From a checkpoint of a small transformer trained on Wikipedia: LayerNorm before each block, no biases in attention or MLP.
Each number is 500 + 25 x the weight over its row's rms, rounded and kept within 0 to 999. Layers, rows and columns count from 0. Numbers have three digits each. The size before them is the row's rms in percent of the matrix's.

# layer 9 MLP up, 2048x512, rms 0.0842, rows 63-169, columns 320-383
104:534497492512473515498501495519472480537532489531485522508505507535478479524508518500490529455485468497465511457492525505430521512517493474491556493501464489491528535477516512516484424459484473
102:523495507499533471481504496475522502460503441517505491479522489493504547540501471486518483520481496537547508464468508488489513488490431471512518459499487504497502508552541534538517458520518510
096:531510527497505462521482448497506524517494455516443471455479518487532478514486489504505529487534507536471523484546547516468498500542503501554445527496543547490466511500521551550508464504534489
096:489496559491482525470463480472528501527500483473518498500476509496525453461477517487508540531496500525473490530516511518500541510476491459499543515485501502504437470458502480496513508551514460
084:472492491475488509532498527518504497482499522521536503500510515495489500498503527522490474495486517479521492502536458483475533509468496482482472486526491529460468483506463542525481497454503550
103:482463513487508513473475547513531499553499461499498501471519535494493489479513485487532481526464511487505472486528494512456473477472497511505453529509515509519532503484508532485491498515487505
101:485545519462538501497497472485489512498489544493509480521538421521494515515497464479528508484521477517492507491496521545483486501477539518496487524538475541484467493518527483456513510477502516
105:496501523442496507559511464517506539520495489524481489493497504512480505479468477543489525533502536538518492478486522484482522470475478523488476499509539478513513444491514463564498505509477487
098:472486523504488463512535512462528511493501545503507478485527530497487500489481523483491503484480488500485492489507465474484531539485517527477502537480478512554497520504464537506487517511488522
102:491521536494451499482508492553518497535517488502517508499516512455515502510479521526525522481490526507523528495466505495491477466520549505502493512505526482538521446504522494483459465524513524
107:528512496482474536470482482546462505471522465498465476489489508489477500479498518530514480498499534533491502508510514504483496492496452507507440476506527497503478549479528462525497492476484458
103:493447515532516504453494556494492493499504487508505501511561422491513501493448536517446499516501485510500522489503543494521503490482478517501498516463508515490480431501465489464512506568509523
098:518536525502511493522488523495534506482489511491532458505551485465528478475463450451527444514480507474488496478457468529524520510484546481486486491467507482485527531497536511468487532477476517
093:514496495491433505528424463532515503495486508475492507446490510529506458545511495461497509499482463489522452493475496485492515522511483497529510510478487533506548496510497487510500512457519508
093:520465502481462493491466484556456487460515514471509527456508500498516491537502479481518521512481513532496509487519512459493476486503512512452491505489482493494494435519489498480498537486486543
102:456465522523473541480498502471539565490474546474499470486514468490524450520509460508497513526540518513479503498491521477505521517534474498475508489492511497519491506521507469455486486569484512
096:508511502484486488451517480471507497495446500515480515506508566480503446517495463515481535529544506502514466529508498495511501508481502512541499475497471485523479480483513491545569518499489538
101:512487534502474493506514486531537544506523523476527482450523518514502506460543479463472497528504517523440538483447504518488463554514521518513537519475521511500547454514543525491523531480504492
104:523477500479537535491510462532503532471505526520539485467527499509458506501525441489490507455502470498469475496497482534501503480526508506496505503487476533495520514521507530498479463466506540
092:528532492494519539486530523527508482492523536517529473481523475536496462520475430502499489526492549509494482523520491517550467479542513518493518495490484513504539508497519486485490554483515507
093:505521506561483463469502475529509494490476523517522472466527504527475568523480542496536497489526498496497485493513499501494465513457479489525529556465553465485529504495510545485525553484491506
100:501479491494475490528458492528487530498453448507487510506481544484521541502536483470514529471434470527543521566515519542485487505499490557535510521476499494495524512512500547472517474499552472
100:504510469498543478485449494511509506499515521481463476506503497513526435523510573508462496495466494469472490528476456482493500493462549509495541471485543483512501519515506481455516541485521498
096:531493508516468468510434491504466508528540509464535454551503561468490555475512498486515530497460526507504462503445496515480515566512478472549522488490457527500501475489483492532496473477510480
104:537495558483493489465510484526511467507516469469556489494504496499477519524499503532539469492543500525529485506473477508512508511489505476484478486530531503488516496552500478505496524526509531
099:486549470472490542487449487486537496477534509466540504487455487508513467515496489503521480473525522498484471493469499531487520528486473449537466478486558491490548474426515484546529510508489519
101:497496496481523514498507505505515539516479458499461521495485503501512506511486527517498509458518497528460505521513473473488508493496507512533498462485490439485504492501505428526516511474534498
097:494533517475525513517503556486487538518531539548488498485510468460479467459484491488481454521498441529485528505529537480442534526478558504533509543481554487518523528453489498504502528523494508
097:484525458490466466513519511512468430507524505549521481464508482492479515510474501445541474510494480487514507504504512522485477523490531455494482509534445485460461497480488511506499505511483503
102:525531519525503537521473462487438497454496543509493513526504493473493495482498515497510486460470522560548514490517491488476454510529514525506533489471516460521509493470456499457500459506524537
102:475489467548479473484507531529486492550510529465509485460503504536512457465525486535506495507502522489438532479424527523481485509492477532436483443479504482518558502556467488515502479515481512
091:513509537482485474473480447510494479529511502506519531518497445490471520511526501498483494511481504477469531519523523522510505516501566471494493497534484525536532486500534487440530494506528513
105:488541508534499510466510472507495488488458463465526516492483505521526519461456516488526498537468554507445455531534475499523485486503545471514482517474482470511501555491527492518465487460501509
106:501477514563464497499529517527449500534522445509477499520494487499492507488505509484504529515571495537508513450498433466515463486442523491548483519468507524522559444491520544503516495507511480
099:531573476467474516494550516474469471495500475511483498491504511538482518457523473530519510507526469526491517531545499535501488441487501491490499504467479522538485518555506483499523466500512499
111:511484492518508485533492479494484485506499502493502513441506512480521508531517460522524469476544490522511513507518541473539504571534507481497462498546445512455483439503493487507497523498534509
107:469544484473515480483493501485479523508493485494513528525524491502501507543522503535520484476494457514534431513501473491524471513497497517529471509520471525507501498509526510504487525541474485
095:489523491471495515519515527488463504499497537530526467476482497498457526513489488482503462523485523505538456500530501492491478504494495481506482499521510538500534502505499511566473518515515553
094:508492511492469480515490479499503508452487538494485557491502487539453517467468494495530531527481519519483487507458479527468531520498562529514425497476458512521488513489513546502452462481478486
104:530499505489463518493549499492498481487511538522497490507505499498549500528518495482509546465550548486572489488500461473520467488468523448502524485511500489493502504532475539462543511516486473
111:481483459471525487541454492450458526465531510486475469478471519443519499469527469481496472495489461528521531501453488493500522536521475523476520451532477461511469476449504457525507491472512509
103:528496527467478546516501526507498539480508481514516494511480525498481468527499523541540472523482500465534492530468535509521507541478493529548526573524484491532522574523450505533478481460470511
101:480488505478469475524468491483454527549493519498522471495487548518530499493505527500487541539501510476524504437475498528553500556492514509555468540511499449492517503530516530517496475501490522
101:539466507519514490511458457459535534546550499550510522471505467470458505489520483516523465492518504503491461429467515487431461480506456486510497461480495516590501483485484525537534552436457488
091:508457471496467510512492495530480499506511514533525486511507487492500469474528525494479480499528475466503468548444560494512510510522468507485539524493510538511495481484530495528493513497450512
105:498501519507478506531492505546490482465477497503480503501507496511503486501496504492464507538496532517522531496469487516499461476509494492538513472535513466498519521513524511539483506537475469
101:485479532463469540482509501459531529434493467500520545496490503477492515484490460450527486450478469495494499458522499474545449486490546506503486516504474516512487448515501464474497521521513544
100:499524529507522491487501525526499467474533446528486525496517475484477497488488498510470473482502522555525499459485483515528525501505475501499492501488509485510498514459509517464491516495509490
096:477482531528466528494472522492479503503470474528459483502548509512549533496518510531519456516469485537527477509540486511473522466464529505505500517516465466502482488498497505490489535505508475
094:497529499551538496536493502555502544519515506514471476501490478503481540524496520494513499457512512444529474514447490539482489527525532511495470503544484481499548461506500482520509543483489483
096:489500468541506481519534514492519474499540484513494483508482550520557483480519503499537443511535510485526458508501474471480480518512470475498489507447520514503455483501442489519499520505472503
096:523489540481482535494505527495516514513519493494509530471513463515453486496491524526454476486489535511510510501505509480507523509477475471488490495500515548481529439498529480524519516460467524
107:469457515471507530492505511518517461510569492479503455542551481508499525481477500512495474474464487504522549501490525566521519501483477509533466479519483473498472525556523487537529524531509522
102:519491542496501481520496476443475524511514492478492492470512480505518459508511495488466473501478542517513448492465502499512481501512539523490478517505480523544443528486464477507482468534473498
108:519499508500470533555474538485458492485500461492521516477506516480520533498533480491464499481479438489554495523506458485486487467491506495527491496458471478523515506528491499459507482498495559
099:540475498546475511485524510453484481538514470525517470468502462463475507512492514477499498515520484537498442499515509517475442506495458482518494576522488489488497519476511499538483515478516495
095:548503538530512528452473489523488502489497536453462497485480525531495471501511512479511541518525485479517488475485528535512498524464514489505485472472483489502486514490451512459531561493507524
101:500497477502518547507547457487507495510490436537501483499556553456520477511461499466511495514481519475529511461462505465455483474527510478517502529548552483514468551504506509548484537498510468
102:527491505514490512557497502481514501497478469538479519530522489467493508501481516495467509500539471473481509505483472517485519503566476494457520482490469536518563487491498447505465507528490496
100:496498533509461480484513491521534502493484478544508526502536467477474485492401477500517526522491457526466501533457517483471560524549481501525496486518507521462449492481496524475484556500494446
097:503485518482471490452526518489509539543484499524483491508514491492501511474539469474517484513487539510502490483492553504516529511484472482511453493476437496520494479525471523481536476497485467
109:462514491512485538496510511461429540498450482478489504501524461499498506495467514451520506515496493499524509537493468468464478528510463507500491463462507475471515514501505502473516521518487466
095:485498514495493572516475498500498487514519476493506467455462518513531496452498477507508506480484479557497505522529465468524485520516470530501522536475508570483531502552508523483519495449487543
102:541499526486513529478518568488474541543502500469453503541503517504501509511485460547504537493499518527453448465503501524547471490495494445539507517517515451548495475505499484487547505478497502
098:511497514492528517520496481457491499510498553503536508498506510454486503483512534505456475517495515496504472532511534549533475503426504508478489518500501479463527512546461529471519525503473550
102:464485482513494510493518488468488504428424501470529474491465471471481459479487500505507492528464489478517498494483496509559445521491491503515449505507508488535496506506505486510511499536451488
103:489544486492534489487490504508496512502534509511535529513483507490507488528433494487484530506495517522540527529495479483486545514479529508486493546522519472502471495484476548460508503483496459
094:507461486510489536507473490507496489490457493519515519510458504522505513520520511486493531478539511473525501475486499472543503528488524519485503473450507535525504508521541491494525499493516475
094:545547509519511480503471497483472498517558514506487498502468471491484506505547486518511433522492481500490470500502512521491513494556487559495482450525514516468490513508517484494481523484480506
100:452508525487496526524502487512475511475508551499484495527512483537527511436501505505454512511509486485508542523460478535502460567487506452511471461516486480505547487474552504517516493464502510
099:454463491511522500526537500542522505482473459495509505478499495469438520508506460496530485506528532493486473456489520496470498455505515507489529516513520496532462505526520464514482510488551518
104:489493488540456462437526521487494513501505529490489470522475521515482480511537494495488502497545519501484510546497525496504501516533474466436487484484498466519527516528489474471469457543479476
100:481563520484534486471458513518525480491449478466434500537509489482491518512531446542538503515496528520482483523477573477515480481482506491557539493485509496503509517511505445461512493477445533
094:506513505512521520508511485519505496525509472472496471495509507477461471464541523488485476509470479517519472540523504470484515488486482489520474478493506463484531512472499531544518500501529508
097:507503481489490520532489491476505543522455496469473512506518524459521529521483526473494465505504464527545505521518435502535498468479502535500506501487546488506473511517472499470515502477479514
096:485502518504478470493504473497510525510522495514529487467512494541491519492532505476504463471481484484490505478535507523514489479539495518491491484452501534536521480544508476458507491507496442
098:506475492531512508500509491521473478510549464514499492525530505492496449452520489510533500517454519481546472502495515469497529465508513509505486512469509520507474541518486474547500552522491498
094:498494517478472477529528500492470501514522469491467534492535502506524487518462535485475450481535498517509571465492515501537488525522530450504510515490472495498467510498546496488482477525482491
108:486471519498501492496511467494508543545531496514441456507477468508507548488506505531521527508523472488502436504474513518501476519461518478449494514524487520500473461525479472502462453524478530
099:504514472511500474508511476447523512512506512524503482470492518511520449509460505498489494539506486491521518479500521480508490485536526521480506463501498490494513514528495550503488485469509500
113:444545497509485545499544486497473512456490457499490506503524517536505468516508489507507553470540537489460499513470519490494521484434522458487527474536485518493447472493448521480486475500505477
091:518490504480512480509512531489439470531458481505456474511514525493530564503503517510517515502500500486522477507515470508487485502497515528473513542493457477536501513540504459464535494551512464
104:492461498514564493503510475463516523470472575517467487494526483488503488489488487476490481509488491477489550523487455488474512478489523501534480483521543505499479469497492518488530489518515504
099:498520476499527513463482466480484514523470508478485497491504489492482510499503545498497485507485539483493507500536530523467469508517504479498494462479496488536491476536531497528500478480491497
102:488439506457525498459493486520477518532522529517501452452530489504508508522486481516506480451515483456552481498494474526504477536509469467479495503454477508506479516488520502457507487522480479
104:521491547494505553491476532489483508468476480446502483476462532502530529490510514470523494491491459534478471448458497473503474472490494526493514493496461501478519522479503513512488457501516510
098:551549497487511522441507502454489556530515478459543450502497503473515518470534517513507526456465501475492487515558496507496488535466421531474523477540484507497479531508474500525501512498521485
094:554540527445508546570484499496514503501509505492517478497512501501515483481558477469507512499492492481487493482493505541449503502528515512497506535529501467473512479482512481507487493487484492
102:480553566501494476510473481490493477502535550548508491463511470470508493494496477493487484492523521504501487492507482551507474521497490484479478480453503483514527477512505510479522526515495536
102:499495526474496465492500518490501564519484485531505517507521522485527527499486518470455500501507521487498503528523519517483467517487509527475457493512539473497485504504572509516547422487492516
097:454522535482482453482460493487458486510491525482497518487518496506485488492526525486469457539484506485467437513516473457534489496471477541527514493481519495512512466488537535501538537475518466
096:503473517492496506519532534527461479428478478488450474517498472507535515502511480483492491515492479524509570472554488502457463540478448523529505505448490463482521502511487478475508485451517493
105:514482555536496473473539487523446512480499514476509511513505451478504544507517478505504512491497497515483528506490462459427499526490504501486527487474484497528509522498504537518503498492495481
108:478529512489507516479477492521473471566569534519526500471533520503471474464504487504524524518484488483461528455484493510480471511489481498500491508470538472501509519468441498479473494470499524
097:502466556511474505551529496499514506470483493469486535501478477503494501521434520550507470500482510496493515512529458514514496492545450505511448486480441521543496496453508493500516477478517510
098:500488455530525530466501508519470546486498518491515499491503481495492417476494508483530539502531527473502512515503523441493548514509523516529459512520540520509476485495452528507512500508493511
100:480499507500513494537463449527505494508485483503496457508469473522501481508545541438479500519498542500494493531463500536496489473535493524485473496485466497523506480515498517483504450448511489
108:483554517551496478486528501490466512437503516516479530457491501450512538478577509475468510513507496510496498556476481521497436495530526506497462523483503492498510508496505504523518431506502514
110:555464478522473494484470486517499484541511489502517462457495519538511511498514500510499465484502502555519507504524466539456511482487506490604468509443509486495508525492491486499502527523469514
107:490501517474499474492522508522482526491448512485490478495483529492466529516518507477507505507506538498511486494552479491478509537498517507522535508480468498506514506444492460500505491526504488
108:508507545494506531490488501495514509550490464506522514505500441521523537442523501481490489542498504502486519525501497531524476471497502482507493513504475514534514482507488492528521496476484487
093:508476493497495498516559487488486499473493476491501524504508514517497467477448417493491527497504516508453482503497550551508480504493521530496465534506508540521503499509486505487515567463520534
096:493464460526505501519543489503497491509540539510482500533565481490519528490518484496538514546522508522471505492508496514518488481511457518461529524494533518496503481542498490516505515520479473
105:484493497516499522503485472475506515501544475526493483487517523494606487469498491469474486511503504551454480480471478487517529493488477495538448481488474472528502460483534496488462512543483489
107:495521488456464509543478508509481511546418532524466523467487482496524517504503514522519492471507480503546494493508472529517478489497514496523476544508470508501473477507503442469489504532490563
098:522484516479527560505447496492485523518496500494510519495475532461515527518494494512488487481523516488509484535505488503549519462465476571478509502498521485505522523505511531507449471497527478
100:516474510511524462518454523501487502539535534517532491491488464475481519482481503477481477516551519518519503522509488473500462478461488504513454507486482538561515460522527488509509517455518495
# layer 9 MLP down (transposed), 2048x512, rms 0.0919, rows 63-169, columns 320-383
103:474529554507507489494445531527539487511502484497510522515515489484466495548517505519520514486528451505467505513502503505497486491490503493470423497501493518489493478511502480497488502500484497
099:501471486498483486542463474508524536497473531545516499498516536499511544520489516490495516500526472465472539476519522448547503498508552468492520508551488530485518467515506530495489513522451551
087:504515521470529536466504480513503454458523501472494528511515514481525502516486550485491491532523477484491492492509466504518517476488472468464496460504523420478506507512502483535473507450491497
095:479503507526466464490477465502505520487500503503499518481488500498482501463518488502487508516495450504459515512507487469466512514504496467481520480537524539505484509456544508527492523454492466
082:520506491529511455507488514492511441489514469499488501511496511517492546509498526487529487499504545522469553478510481499507485483501533520523505544542520498478488498516485451472444480502503470
110:477485504469487498469457516490495497555482481525502507499516518490516499484475502498475548472492450530439546507467487487482535503478497511507502463540503518469513505530504459504514514514504500
088:514499477451479485482476495504574492524470513473464521493460495523505479515524501528489522485517509520514528478493513512474522500498481478496475517507506482509454482459466485506427447492537535
110:478485537546542510474530498501482533544525535527497502507489471465551465523513492503500513483539503508481494511517535489497485501474481488499497486520507513497499458473536466542503481491532485
096:535433461508461492462500494509522506496502492467492501525518509504491489531514507482526520498438439500454506465534487470521450489540489536493457508462513529497513527493523540472518482504528497
111:518518496526461490504479508489515480574504520473498499532502468519478466508441470523529525502462502514506516467516452508481461457535527544549475502497473508513471466476456486479524489524488480
104:502477482502500483482486525518481495478514536489509506490476537511503508469512457481487537485500481500506473490482462483500448549472496469478468465478498527495499523472472534530485525477515518
111:484486469495541516508524502519503454481518521456520488529494510473489478428492504500498498493459487503489553479523515469502470504454509492456508495510497502527457500507542471493487518470478515
099:459452466465501517513487470519520513441525537499501535522478524474563515479535465447489533467503471487496480523501513452508494482483558519484486551479485574494544528516494519495496487460545482
099:480515519495491501545486447522519496481513465506511497517509441505488499531491492529513518511508525506546498501496529467491504517519507484518500538489507479507527518481525494493484478471520540
101:499477519528531479426479533476474520460493472463501496521496518480539466531500501504495539481498549476460523465529518521503521512508467508474504492529481547476488483519527511516511502465496504
098:551479494521474543488485488496531505470480503510515486512499483522562493477500492513499507504504469509441491435500521549516509508470513550486492462500466495494474556523504497484499511532487532
096:493489474497464494500502474461478509473470429495484510503475498528537508484500518469489480488506483481475484463506502511511486505511494495442517492497506467544481494526516474521505507500488443
102:509484493500471476478477512510522446508491480506536483504502490487474456491479474462463520479500446520482504477443545495498455516442466554508494532506512435479505496442461486478484494516489541
105:509494486520527509499535507520514504504509536522473501526516453479482461428491515466567466484530497478491462495482492501499495520523460505508508480481478551497489490519544569492457508514478496
094:504500510520551517508477481479551513502506518489496533439503478502527473520530487487513440484522487518541484526558530469471485505492524486484487482484520470520520552532516478505513491507493472
089:517498512500490481490479514526495508521487483489506471486444480500533486504502487513477501480483522494481495544537498478498462506474466507469551478529487510538497503507498475512495478532434492
103:500481510503515519488543556512445525551455458479506463423503466513484467490495510495516509517486471498495509517530495518533532514484457538471511505484507476429516530519510484531532489425537495
098:462516526523495495481490476478459504496505546490468521512505509514499491498514442498510512478504495483507525519482491517480505504468519480529527510483443493483509489479483547454509535508484507
101:456482512496530527521512494499502516455486475497474512510474500491476523487531539517498487536511520470496508470481522491506462500533516489545494543489485506496486514496525461548513464537520529
106:500518509483486480499510505536561484490488511476513474461513539522512513506503481469536514471574518475486503512486477493457496472474457501536514504508502521498490517488518505515483554497488557
094:518512534514518483464557504496517480499522497523480502500476525530464510537481514476511473522459510503477523503508498513476509473481485523485546478483484525503469505478472525469553514436522518
114:469486498514516487529507478497490536511490511523491517526479506543556463473480515546472490532479488478536508465496499482486518513510497516482523511479503478503495546481519494531501479520482490
097:480554482455483541497501450474494493464498502516517508470488483480479466518496472532512521524523529471537491489500516496449462470550485506483520524444495448477500504460491497476498542509544505
094:510496534527531494487515545486488452485495515535507491512492469538523492519487481491505483507532490520512466488467460487520532502481536468502489516492507521495529476456514460460461533532498512
102:473538486536487497514498522489538488498512544507514484470506498504476495507487471473475542518466493494495506488564419511511497537500528492501459516497496510527463534478480470509522518524497552
111:453497501495522497507538518525491524542495529456486532492475530499517483511517530479501533467475492470489477458489494538501473557462496540497478497481475494501537463485494485501449533500469477
090:542518488508510490480499493484524527504515511514490533479522527484537511528507514467517554507528499483460480475513475498478514477492536492507456490528517518500479471545557553485534503473489531
106:539474540486511471529495548472481509524490496496549468494509528473523486499511482532533476468459489457522458464488529509512467524503544452509487507521444506433502505479509510509465470517523507
106:522506468549505509482536520503501508486492533495482524517509495493503492486465506500502492472471472532461526480457499486464486547477487501492531493527511514502531506506514500482496449526529500
093:499536491503484475497544497540497539473505532471517511527497549497508495509490539485461518507491530509536513494498517531462498491463500481521437518502524501506454535480479530482508494483448506
113:460478466476534498519476514474483476516518439514503498460519510515477520516493479464507475528483482522543459459518500510495522532525533458525533493466487498496506446483490512511531503524556529
107:505527537486507487459466491519480552505527489453577507462532525524521493521514473452471496514503492516457499483464564520516459492480569509501493525491518543517484527501483533494538490517486498
090:489519524468546538512515523504475508512474532491497510467484464487527466501515511503473515482534482539527487493549576472503527473492510459508506499481514469506474517529448541514504519492482478
092:546503522555508543473484515496425514516485471496508537491528504481533499529476547542485521464502478496550504527523494487483490512452491459479543502525514456494500442502530530527497502498467554
106:489494485459559449499527506482502529530471488454496522534493488504483498531489563522474506512550512524490513484472527490498502471493537492471531478540507487508534513495496494482487495489466516
100:540484469468525468499515474469512511517493466453511512504539552481542504457490494502521529486485466464529551462511506498498498509480477544475538492505506521467509440463483509548467476484465515
108:468510481498496516532510531519503496469467466474557502519492477458504499521516517479459500518534483506509495528475500490540521491488507538499475548482468498502518521507538492534471543518495496
102:462493443515484469478514499492503479493488537503488490538501480502459550437456510501497494484487524526490533483557506523481435497514496482546491510483522493519483542491493507524470497528502492
104:544485483490495493497504470498543494494486517493448555440529488478523536475515524543511507499540505510498486483440480506540527499504494487477508547514465500516488515508514532480475522452539524
093:475517515507515475454540508447541524528486525444503532520474525495531519493533523508523500490536450484539519521505476527487490510482481480538494512496479432507479535522535499480478447481484538
106:519489485496484504500491485503517507516521467553484495519510491498488539481525516514483530504500505521507520500516528496487472522517491503486528464509564523532522518503517547520521468518448465
103:514498475518508531488538496488464549489482502463502496498521455477504493520467470481523480510462474521525488513493496495493468497568478479481497494487466539435508527467503513513478492504509512
100:524525468517470488489533483510503483509514499552492506506476492523491499482535504491450497485531527501476495464512484542441492490483528507510494487486519514472475533466495469510496465478508526
099:496517539525546487540496487466506488518511507521535542500474491501492525541518529505481501500510521534531436477472521501538510491496534509550530464539524505511531525479494518500565512495519471
094:511505480520501517481477476516494473480500514505562470526537511508505518496499485496512497448516531490497518493507507518487512482473519444502453477490495479531483500515495477517526494478510493
096:503512524469546485545506519465513472512509501517495525487473479526510511472545455499526477499501563568438520521482504525510463502526443515461497441497497515510474526535499465519464471484537489
097:483532516489499470506518517499503466491524530516524486516489503532493556540496494506487504517506578508475475535491512468494510482509493526527507471515467489494454503513550513474489519484485521
108:507509490512487491497461490494498510504517479521472523495443448518525516513497519533497496480520476470480529502498507493481537474515456551476491513505528508497500524482482554544481486488505497
096:498477495511506496495474476480535512462437469483488487503526473556481504483495510503501457493542504500516511444528502496444515518511475509505458438507472453501474528511493519524506531464498462
120:515495521524467504468519532479489510520486504517518429450511499485497448484543470473491529501416470463465492545507510490510503498474488463468509489491490498519508497501514507479496494501504551
101:507546469507496488477506511490494499501530480515483514508546501495554490515473476475511501506519541544479487500487459528540490467525511468482538520510478456517482503471489498513507502494510487
097:484472466483454501550500468497526512505501501482514508493494521474480499515466490498477485515485479503480497545503516521512542472471511512495473523484489464519513448497568523494511454497500515
110:529508532525564476481536521447483449540483443494487497487520471466532488553482537453486502491518517511516499549480474525532462505505508505520495540523526509463498523509543514555478496481516490
106:533516526500470520485521489467505489486507496485497574509529497530494505539524538531479522471532479486478502470481509504498492484479512482517468537474537479505489497536482485514463522481499512
103:519482495529511480502473498444466479503541500500480468488518502480508470511488470507493490556528512487490478480462502466501523557470499520538498509495508513510476524483485488508499532513502509
101:491517500532533506477526444504506482543501483505508491491496463500474478514499488535461491530521508515523465506534494513501547549539446503494474503482504522515476514476486440496498467493493470
105:507513529513501513505508514508487531540488484476514504486485472502500468511488528455481509507474507505498523517512442527474575530529476493516476548452474489469524471491505470491513510542476521
094:497490547485499492528508481557498501539576517460545508508507488507490477505483488498500506481482471514491514494496490489509558500482516483487502498525472464505450462497469508520474487484486468
104:508468480502494523561492505506519543540508509540504485460520490526485492493502498471498471491506504501505482506531491508516488489461491512474526492526521536522478486470471470502516532493500513
096:484481484496503525478516532482516519501491522461523461476490474495485501479450478500508481523505505480476510505472537536513503483481460485476506522471495497521503445530513439498509461548561534
104:484507492500491497496466530497495479497505481450472472517468477531504484439503527521562495528472493486481489542500495495473525481518514504495490522409509548522533482499475487488560532484468514
104:506475523479436519517514463500458486508529519539497483482469503535496503505463519494493495485501485490543468494507503519469495496481456517539488491543511435447465548508476502482477514468496475
100:470493478529507466512513488453502517499512462531510554520444507467507518497464477530539486541455483514521477463498509576428475545453479455500494493511456452511473472517531454494476511499503446
087:493515546524523489497495559493529470509485499515483501505544460495526471497528551460494529493467513519498482493496493556510503488450520485501519534489531492511519498516487527503470475513492520
091:490499515519551479503514528530539536514503519496525508516502502454471506477508503489475493496477479507541515505497491510475490470513494480470479518443460484516484536460518491513547517521493485
104:513512500466512493494504512484463506555504493503476528494498504502536539532483528472487501472457491493453460505500521538499508473522522479444465550534519513509480477511498507521541488498415488
102:510497490521493493478499481548497473449496493484505513471497485511525500478516517456499530470496477501491510420515493498479495492517512532461485501499475490468495506484463488462519469524528489
100:526525467539500522490509463540507501503482469481473515493497492519528540480511534531507469488494491476491525492539468492496486490483469521481526465546523504502532451514530507506509451433463516
100:500548506492520549494525484515463483485498525504504515512522502464463501538524488517538508493489487481507492464500462542508522483511495525510499504501478525490501480499468528491524508502544478
094:518498496544503511449509493465477515485493468453468515536489472502501514499496541470469503462490495491475551516493507460495552512570495550488499464509537485486464482537513523518515468455515499
093:460532538496515542509524444510538497491493528502485526522486493476497498532496526523523500534479490473499516471512471515476492518469487478479501475526535545514509510479489516487492527509465520
101:456481512462489540496526487475505464525488499502486549460505474509510447528490518496470471471512518500508492520496518513447474539501502491450487498506493493510526527448535496524514534456492521
088:483470518563497498472520486503557486464510523509474549551496533491515530508482531485492499520516540525532512517524458500540538502499538496454516525486515505525433512515512486508482510454493488
106:469492491512480514483493482505516527497503457489499507457506481523519547497471479462522479520538500494539434481470518480498498516542473514434513461527532478501502503517516515466487523508539474
093:512501490510489519486484494524479513514478518469524506541483526482453500493496518501497515508505486505486481528461488504455519503531529495526519476483471505471466494508450488490492506510519459
078:472497536497488525458504499536502530512464502493523500482511522543518490536481542500527502505545509471519481504485508555436490500428495480503505474489485502506487493509459513512500487506494477
094:513500543503502515492485466487517516474475474497519520495507556529504517500485480522497498554500515482493481508496490491499495474447463487511510467535471527496492515497486518518482521512446489
108:498478492519525504499515503516506512517461526530506495509536494468521480473477529486495523540503518503490499537474513521505522456493490440462542491491510491477467499509543499531542510458528476
095:467519488530521485507482489501522484522484476504491546501491538506496496508535498501465484491490524513519503481495501515470490498519509483471528508492478481517472519515548463522469465513512488
103:493502465518508535514523520496513495545443503559488472480500490514519495497470512518464506494496467484492482504505492509497488463563463501460531525455489445518457517502544529515480480475494479
097:497489502495531503540514552471507495487460511533504476548489562541481475495473478493516543527498505489451495511440510513479575470475497467482523489515488478540448501496504544521444504483499495
101:495505522488499480489498521518499511510496483486504518500488547521536526506484510544505419510499522513508499523503464491469506544499493500505524502502506513508498462478485513512482485506525514
096:452511497466492548549542479487507461490528480473492525471487475509498490477527494483501484541502480536480517492479502489504496500481495482540515522494528503482517490487510492497493493510516547
102:463485508516482488546515497516480469515517484532504511546474497537501528491465498485460507512499523498512516500477582516439525543507524486500532523499500492500492523505537468491492481453519499
108:488456484518472500484471525497535480482534455501514495506502503528541592513506552505480465514510494473497510491528495521448513490490503526480500538515500524495517490476493533493487500525468472
104:508538571464495516495489486463512464490472502512483471485515483486486456470510555510484503527498522470484487510477478506498476469528537491494541507529472484544501482527492448515516523498489485
098:504525505529518491525491486515520514515469535477490503475467518483494459500491480528502509463499483514502515501516505516501491478484520517521493533520495494458520523476492523520458519518468513
105:487502544490525461506462464462467507497521482483533522484498470505501523503505481501544493504491543467535534454516505489519531558494523543477517482488454480512550527496533503473532496499520475
113:504503480515519516464467511502436474500468498521533491499475529487447503469445541501516471500524481455520495546501468559504494567532513500506501521551498491496480531520514480526517470479484485
096:525518548475467496450482490443493467486493486564464463458516523521477521459488525479515535517519503504504486519501501517491491526531480528491532463471515499540464580509520488479470522465491461
100:481508502550520493488506523510519544501506502458529483497475517521532487490502473498482528470456501490517497465491500465514494503524494553461504477508514526504515501551487504503512504522517492
090:508516456511496477514488512554468493487472506511509475473482505472533480482533483495511556514498515455499532531466483490487462496470503525479541458502496488553457460509516508483486509466496505
110:467497509507515547514510527471493516488533483490504509492520481497458494446535515525483454541522502515500528487498524499482487541497517478492464515481497522486520494508454474532503441482525469
113:510426493523515488503454501522485489513475505512514512502499485503456505506493519495515471471494524494498498541503498503507533447501489503504529487530489479468468479503463489496469516480458522
104:487478480526442493533464518492515450511488498476553489483466511527501532497500530500505517481491517496482498503489508502474502503528539471506446511488487530534512535478547541462472478566504521
110:517450461524518501532524484458522531511509517518478511500529496485500439500538532449477481529548471483479496521507474525515491449480469457519517530516503503459501513466508473529492501522518441
092:499489544475501513504534485442486466554489538509476524501495475496499493484482513560553497497486505482500489520510472489532519520488498509439512523458513499527503484544500502488506504514490530
094:493475519512516519524503473483508497441460493502506518492465463540512481478507538532494552487528523508464501458518490497489522522476456516500503534519481495454533515515542502545503494496468507
103:448503521494513530451499508464513513525528483521552496510496474524473474459517477525516518498513496533533500492493538511574499505519468490469480496525494507510491511487486523462522483507494519
111:493503497478496530517514507511506521537495504496478471527558495489493532495527457481512491510475472469552479490480513504528499525477522469491492539553487478513491520467467479499472524486452553
101:534531485487487481455489487411549521522503516454521459495508512519455477500536451494505504443521468501488506448445462528495504474553509493484524493491492495481488510540495460490498532445533511
103:522550492491487494516558462521542458505511498508510550518477503498513517522451511492505503540562481451493482493486472457489451466473472503485516505498502540511485517530531523504500526479480548